python train.py --num_hidden_layers=13 --hidden_size=320 --num_attention_heads=4 --num_key_value_heads=4 --head_dim=64 --intermediate_size=1280 --vocab_size=4096 --hidden_act="squared_relu" --norm="rmsnorm" --norm_place="pre" --norm_eps=1e-06 --positions="rope" --rope_theta=10000.0 --rope_fraction=0.5 --qk_norm=true --attn_scale=0.125 --bias="none" --tie_word_embeddings=false --parallel_block=false --extras=["local attention windows", "paired heads", "shifted keys", "gated attention", "exclusive self-attention", "value embeddings", "hashed n-gram embeddings", "an embedding shortcut", "learned residual scales", "skips across layers", "weighted sums over earlier layers", "capped logits"] --init="uniform" --init_std_qkv=0.0375 --init_std_o=0.0466 --init_std_up=0.0537 --init_std_down=0.0537 --optimizer="adam_hyperball" --learning_rate=0.00462 --beta1=0.9 --weight_decay=0.0 --lr_head=0.0045 --warmup_steps=350 --schedule="wsd" --decay_fraction=1.0 --decay_shape="linear" --final_lr_fraction=0.0 --batch_tokens=[32768, 65536] --max_seq_len=2048 --doc_mask=true --train_tokens=538400000 --max_steps=11198 --dataset="wikipedia_en"
Each number is 500 + 40 x the weight over its row's rms, rounded and kept within 0 to 999. Layers, rows and columns count from 0. Numbers have three digits each. The size before them is the row's rms in percent of the matrix's.

# down: layer 7 MLP down (transposed), 1280x320, rms 0.0537, rows 798-817, columns 0-159
# up: layer 7 MLP up, 1280x320, rms 0.0537, rows 799-818, columns 0-159
down798 108:494505487523473434465547501481518517570499484518421463458567430540538556535476492419468437432475515523461458493510450533498479538489533435480519461556495442601582498495478494483451443462447520444403529460420452512417556528511499446438568527526522493463479479498467535515499492591514515486472495473517526513484541528499478440567524545543527466549597440528536492497496476419452476543518567522509517520461501529502460504560526436530493500495539524525483595524450479499490534485549476
up799 100:470493561491493517451521505535499498499428559559452547473527452555476479467434457504481492472498487502591417467510457506472591455519494538477569524532496512447530490476576600499553508515491482505515545466479469458563521476547548526470516481518485495537510437487534526537549473526527467469522458474521502491505474495531571532503522540482496485508495407522527519480435592485390403551563555504538455548491500438468529434484429550535523545501520501499478516542466533479429510452451483
down799 100:554421512470485524506482559482418485532494573437490481437440562494504453458492514511555498551470523494471509515489440506499504469398469518482476499497500523534539494452562511494511461526527495499500513510540571405481501429533505526446453604462459500556514506530463470549505461473454527586514467476522452501515519460488459462464504480502477509510536509464470530522498474478439543549484477479546554427496514511534505557457463515524563491482499470543503404506464537506475575370418490
up800 118:526506518512493565480498439514474525447479461527508492525496466577434556535518416507518491504553474568497503463587542509482504493504491527521522545528431521489470553535464560481538501520540484470422493469474557540396498494517520479523525498504537516486519512479564503522523435502519498523492498471471510501476512604475462479492495460505490529511607501388568476481504577496524451481433470514494477585444500549513508476470503498535495566525576496513516457578518574494474516492473497
down800 110:466456475519517455418543547581430592489501547580465507530514519544491533502496476518482479515471438568490492535529500521472473574445448508528464548487488517534415513491595509538468521564501500532478518500509479507409471393497578537448526501455558491517525530501501593510575455498531459513399390511483490530472393494460579465516520406456519501523495526498559470489538422508549455534544460483504512496510522489498536479482476516490506480460500465484535438498523498522529491538603436
up801 093:485487549512472493498454469542531494542446495527500407456554529494526484545536484477476534454501475545534443480490498484425420489551476554523500510509544522469470510449436570530558490550491493529567494467519559510500457569482499425420501492513499514474575462520472517562493515518519479514478505484507537525494538528481550436402470434504493522433509468482486551549490570487499528485464511479514464515467517452485535477506552544448479468503507502542431444445523535550458468570456478
down801 091:480541406544427540489521564495486488438506490491444542516537517495428528520580509535528495507436426476464525542534541487536419501519585465451452436494469457492507554528548516495487506405469476526497525458452465500547576495473584514558511557475586438484548560548397402459515448518493517481499445483567514503542489460526441482477523551538447493461409528516501569513482544525500422477476402308489503520521536510523449557463469500490441507502509489547485494512491512515483409471498460
up802 117:467542512472421543434553508498490497521539451453471519445548464458476495515511456505508520576474442471457482494494554469527500454542504421488513502491397461386513576479487569477455525527524433553524474446608499531513480535507515466493523512512536445438489497458521508541445510561523519509512552474449442542494515573526468451606559483534563453467569458476534603522534531422449512503542550498463469489501492580438500538470487494538477496499540509528460516485479473498513522567535525
down802 109:517549535512470541576496451459499535412516476490519512394494428414494493527457526566474499466535441529433532496468410513516459469525433464431473553495456471511497530498535488443541552446499475553479538473507505500500469498461519454489486496472571446488485479491497474504502476445517568475483490548502502453477550602451507425548529516516600388507521435488524551543511488409468434503559524452503498489469476479522501537461478477533504472479472509460442441485520496453459434461451493
up803 089:458589420507396574482453518451421350496476510506500516525503538472458430451452474470487535480602522491409525492514541468513489495531532474543480520516498480517539493487532546553473479431508498484470510469517550522483437478556497522495515504536462447545460506542446465498489467574478486467553520483443544480421549489453432542493507521489534522496530468478551454511535455581458486482460429510459407567556458564496477518480499453473432513453519480497477515516493467484455464499564508
down803 094:507469493605525485474512479471512484453541502458507557550494520483465451463491527436522519527534546463456517470462562491520533494524565509464476502517477524515483487444577465504577518421512495442439480508481448603458482447513413508503538479473427495525415528494480417486476490466423479476520547518525580568532516504531455487509454489436462557502425520554556506434427520525447434536542489380560500528541492505451428588513470529521526447510484526551483527558483513507442483449549457
up804 100:434496439495492530449559525546505435606523482520509506534450492437542504549567484450469537515551406463465396441514519467514498518487511438533496507484515499459525501486481444545421525569518476476547503448529409490548549470470478491481506430498514468530522535484492441530458499542481484393432513523409452495521485401503495506479477489485499424439409502508480500495443502460466505548452551480474509521558490484562487460541491479472477548498493560495468506482474560455484456539521527
down804 102:486456566548457508507473522503443501507583484450476572468484470473499554462491516448519537425463532558487512483494547479531465543446459463454490565514480495575483509560489504504475489509536520567481508489492491453509534528464514457550466453435560516525481555478496487514426504501528458505439504503413503547493487543418481487488468446515512549466470479539514493559436480537584465549485559367494511539528494580529510500549549517502539498482458498558568519427463542477489453513462467
up805 108:474488551493496493521575528612520549442485424553504503490454464580484494457433471519528542471489456426542496427547581518419573447498502480543496495535457503521515478435491466504540461476494507526531548530495414527491489546514466527564501532539539477443531448583529525518497475505476503516504521485466466480546467457497542523584501498551456486452527537397474498512449578519460618459491486529585488542489519522561480499545521511449454479566557542517481524461489577520452479562529505
down805 107:445483481511493534500569497492506533465530518579541474472540523478483443489444531502576525489543494487453542507460543453502564488464444514427539499536504488497523572524439472468527568535448485515524570415472521513507457491476526481560491463534520496513509448561534483514543474409514408535448408479483501472491494487432433487573563563505547494477522550483462472519433500507536529447443509502538530478475471466474538514466532480522513433477450494538499500447502495507526517515525525
up806 105:529495532487477466528514486519492517454466468597410466481489510514451486519511434490533497543486421525495389495496543492479466533542494483531505481549458428445457552539389519495498485575603523476518476470494505528513530541492494434528556492518407449557574410557507536542472503457530485545493524449455474494531441521455526425531455466500434508535501496504474539446496529552447472529509506510539471500511551532496516509462529530629495489517545406497434538517471525534455484537566507
down806 102:479534498526485535441429541603491475521510521481579574541513474499506509456474487474534435429514450484451484548530542412494450518488545563497523603505478521429415478543457516497490536493410454541442451570456559448544492419437506483495482504439439502548515583509541520535541482364457483505518494432533524550512514503528503477469450508567539468498475498455490470526501475491542487519518548509495548506521504489480486492486476527413478515549444523494512464416477522433473525506439491
up807 095:476556541514500465516544495471523530500538530576488440580495449521533500475491465477452560451450394473482447522474480502507511494426526475509520541575466491553453525498452495516506499530518519559512541489516568478506480465558439512610512460483483503547471475467481408504481481503404528413558508481510497504527519524551517470552487517497526514499442495442484477458473498506546498442461542496508457576539461465534504558497472525519507516544570496481449505471531524499474578486539513
down807 098:502518508558499559460476525505501506469511498486457478452518497547467558454444532532458514480452487473500504537522523459566534465490577469453560508506439497505553572461561525565545458478407451507530570473501563479514493516452541458537439445428518551527569461482402435558493433442512487463509496499632514518476464499582529518454519525500471489519448507504569581464447484549484462458460435400506511536516489468491425436434512434453505472487514488504491524439502498538515506513479477
up808 100:446518528523473490455468518544457532482445530549526436481517481471493536484418453453574553465464524452493532491506510567446538519426517537523562537528397495498463500454493549473563508500490478490585518531481538493477536494499495490445504547497515487478478501529515493446497504535505566524478542384378481452518498456533483457539538434561483471373493474459439552455514450450513464511522475457533520603482576523453495547517487539525507516458554449548513489484519568498448572437474513
down808 101:463490504478509516580557476404514532566529496518464453509476512563527474430454464562502519498536475490454539481606484517571501495487573488548510410521440544477498484524482390462499471514436544434479512515516512482515516474515465601458472515546579418454470494432485416477509579455520505490522475544469508534511454501527512524461530495549591495527490466396535467510467512513527470482618496485484514473438469449438405543481531556494496409430481520514489523489565455514461519440535508
up809 098:496521535514472437490478429438512514608491491474471526503473557507510480492522448504486527393420442425521518551514502532529523514586490485539550524483542471464452497476435516473507508464601561535469481535477498474481572535567505553524524585556452572508490509544523480501517483493541496511509582507471546520534432457505523520440472444453390488507484577431596523498501528556529557482469490503523513529578477510566611562487482495575487562533508457471453508452497479509472527516554498
down809 099:502542481531474498555495528546519483481501518515488526469439474440423512487463539542497465497467510500516478551503571451470520509535473494501536492552518526462464439544460436505539446558519517532442446555524552510508521511503488493525490531408472473516557508506515482419534481491550498505520545543542520505435497448508489481464501541513489513525503548433510523553471521558501430514563526422499505531550562446480483553522431538559492481496460506487499454499513499542562473494546442
up810 089:544552475509410434516504491433427448485401496502495417494449498413548571489501532463503525523549537521494512557481470488535512457448533507566505532562499518462526496530456443445544531415459516560520459476453548511492531500562471490557518466501528499511531467474475491530526514478508524540530480517543498471518491442508546462472505435518427484513552568513489465537512501478433473526586548503529470528458524486470515482490447492555558465454507464470510536468525529561546475499484541
down810 091:471509518538516516431431622557439480536525457583493513493489524463464560444564532515569497502474544518509563458553481490543506510446506457475533442426514412537443512475537452500421614444523489511521505569503601535478509530519520462481467514487492484525528509533515447514539553492524461537455506535450458543455582508499533517494525477561518490527579430464495494523454514476476500415481516400468547483511533559499515444521607469454416512527455462532516525537475529444468473480479489
up811 096:471486515517541542525441493453431453525535499585470413509535514486536449537541517520493503513568467487460526481550489565488576409483466519458535430473460487491535529466497476512472477505496471567563539538415502455469464556525499487445473498509488521544493518462525447591530510551509528455446509500468591516500493491509567487520518512499520493489528501547559540477506518503515520475570544514539469456555582472468524493492506538450528499506533539500437479574483425470462488472572471
down811 098:531487476455515530470518471484502433485577597513526459502488492521519498461506559573423557502510564414484537481518526501513459560495476519522534503454539479550488418449428483499489492400518513494490511501417509512515470489443485467519509496532440480513489444579479457461467517518444498437474551450583384497459500538516455546465492455585520499544466544503472470492507491485485454417484518529444461489542531522428527491513524493554489504516519552562435547495489542432545525394463577
up812 097:527483536477532410528474471567496516481460460497526512539455463535453523574479474535507566464528475428474455507572522504490500473473526444520525500501463545433465484584488491443455419485531434483515494565500493503466468537493497478531500491493512498477585429526534443455518521411540576458435549556488522502487448502533525507590510506554509478465468515508472489473450449517486537528465565487506526496525525471545490453463532538522474545517505494455519522531438545460511400590474550
down812 099:572487481477473460542506485427476455472460499438477502470516486546484435504496496481524606478535518485475431576489544530455551609516445540472508456436552430495520534483447513520515533478510540511493502517533487459464497550478426503635460497438486523476452511526568447450592518472455533473469556477501465520629483490528482568494550459494477470507562510455527465493503530479473517570518565535441527490533551539461483439554480505468552537455495551451542486534481548572492458472490564
up813 108:461537525503491424506449445527479526539521478434501486574476470493493456498526433437556555457450506426522421465537534578468505519474508538476561509522460600451483550507456510538411500495552510486445452527499558510493490499461480491487452463530528438514502449470513519584509522480501514384448567535476517458535512443493531449539470415541468495427534524516543461477518477417513566506491504519499474497511472534479512516472527505463439419458516500498448524461524529498524467563478525
down813 108:488519477452501497499460457573462549477439563446552429459496437487512463513550499544514472483529556490561485486537529531517543552514481435544463446456543498504491525534479455532496457479447561524481494528515525462470500487557533487510470579534527482558522482441502520539506468490513564462505433467576571498528437505464570458555475477469441523453507536496531500449484461516463501428447562632491488512555529522507510518503558506477472514492513578471534485524503512524374531472557420
up814 096:545524586491449473513493524457501528424508475497465466510483458517473493423491504479480464486542487469493469426524531508472542474473514482525510588490531453475562504514518593549521477514484530526561501547549454503514441568465525535564534475522562503471558466534481544538533441571529489483463500503502489487551538457469517451508521480512426532465558531458484514480526569482460485537390574530524464537473471555502568517509500490473514414552493536505495498497491528562467530513552499
down814 098:473489432547508561513534513480516493461537559464487481501445463479424410504401509543466511541434498494506480504437479438526557485506503479488545507497440503503467473528501502503551538409477420472516619458535558527470520518478546478518486468500497553462505490476498527429496559452456465487542507447503510495523560395496466453486555519533538502477476493484455470494422513541470492505400466406450539553459450502443532488517475529452558600524508550483516459512462427501493518539501538
up815 096:481512541470494536416511504554484508425500543519443456475511457547527548539533458475523486464495546524536506496472491524532513525505506545521492497461548523450491526512561573473465465531454542522515517458530499447513487483517479491393504403492475436473453516546562534507513476553509535513525453464507467507499436455549501565495586502524515497461468509510546528486464497509542493555531570495464453506553516456478492506549428519505497487501554400543480456565490532496496445535451497
down815 094:586471508569571476449524547518498423527507492495483628447493473501502481448481446509536496521574493479499601544490478586473520530547455444472574524505455438480564473574511485516487476508515474418563430503486405524534461486441507522576531548476496520584476423528487490467535484430549551442614466567518546437525505429535486503516513431470580564497480521462467499514466533477565511531509538498504481437468448480474525490513488482473522466495487574503478489494545490553583482507501505
up816 109:510568517492502560427503540540477417497521519549477508610430510530490553459613506544457571473557393485453491471461475473480528547564455487548495475493488477472539554403540484550547520447524458554538497474496538492501526487476510481550533511454492528492533464440479505551552458496487471468487529534501524500481516375513486483516554480474502476515468532532496514484524517496488480493551532475489503491516520455470585503481495471500435530453479524467410513511510578428463536484497540
down816 110:532467490527501487469606463514497447463472464471496553492493503536470416504439522522447482527568462478452485485414501504515550541524472477554509484446497543416533506462488493542581461509508504457525532487437450433550504646556505407542485568427556482454472500529486514522518470585535475473475527555485478509508427455510560540510493509487457408405476459492509462543525548492490501460412546506527429447524498531491549471508504438514514455435520556474507523555546433429474487465478563
up817 106:516515459489474516506459630430526495487508459568521533503498469518493477517468521523460526486539450388503524542517444549476521471466527480483465490481462538417459512463476455472405459473562516534560419535549605471464500481534433482522466511519530436507448507515482493577500503484475541535542543479447487501531560462482479486431468509565505460535525508521509524500512456573454507529541462516426453490431444505515555420494491476545467468525568494454536481450521450488516464485491512
down817 105:526504512514470572528558471492459498453458514474527516477510468520432524509450468560502461484490448498533436520392528464395510455552448551492535595476532541456541515507505515433531537489474544559537444493457542493504520415507496494485474534480509457498502563477492471495515466444477458510515569519443454438490496562442397490495498564501395496503524483562558528512462511529509453450514492435552464459494495475481483562407450520537473438486514492518516450438566469467439484498504515
up818 102:537529525530466499465559515446503526498485582586551521503508451568418482542517436498462536517505527468453523528543462476484537468472563483489510402462476464477436517468436437408411536540520491397461461418451472522504465530524496511541565488468525516472489480472504533547523464556514494495491585550502486513575551529525520548443422448518586441540584425491438479533449616507477513555463518477476507515515513544528500455531479524538476463521509480553511446428544439557501526497465478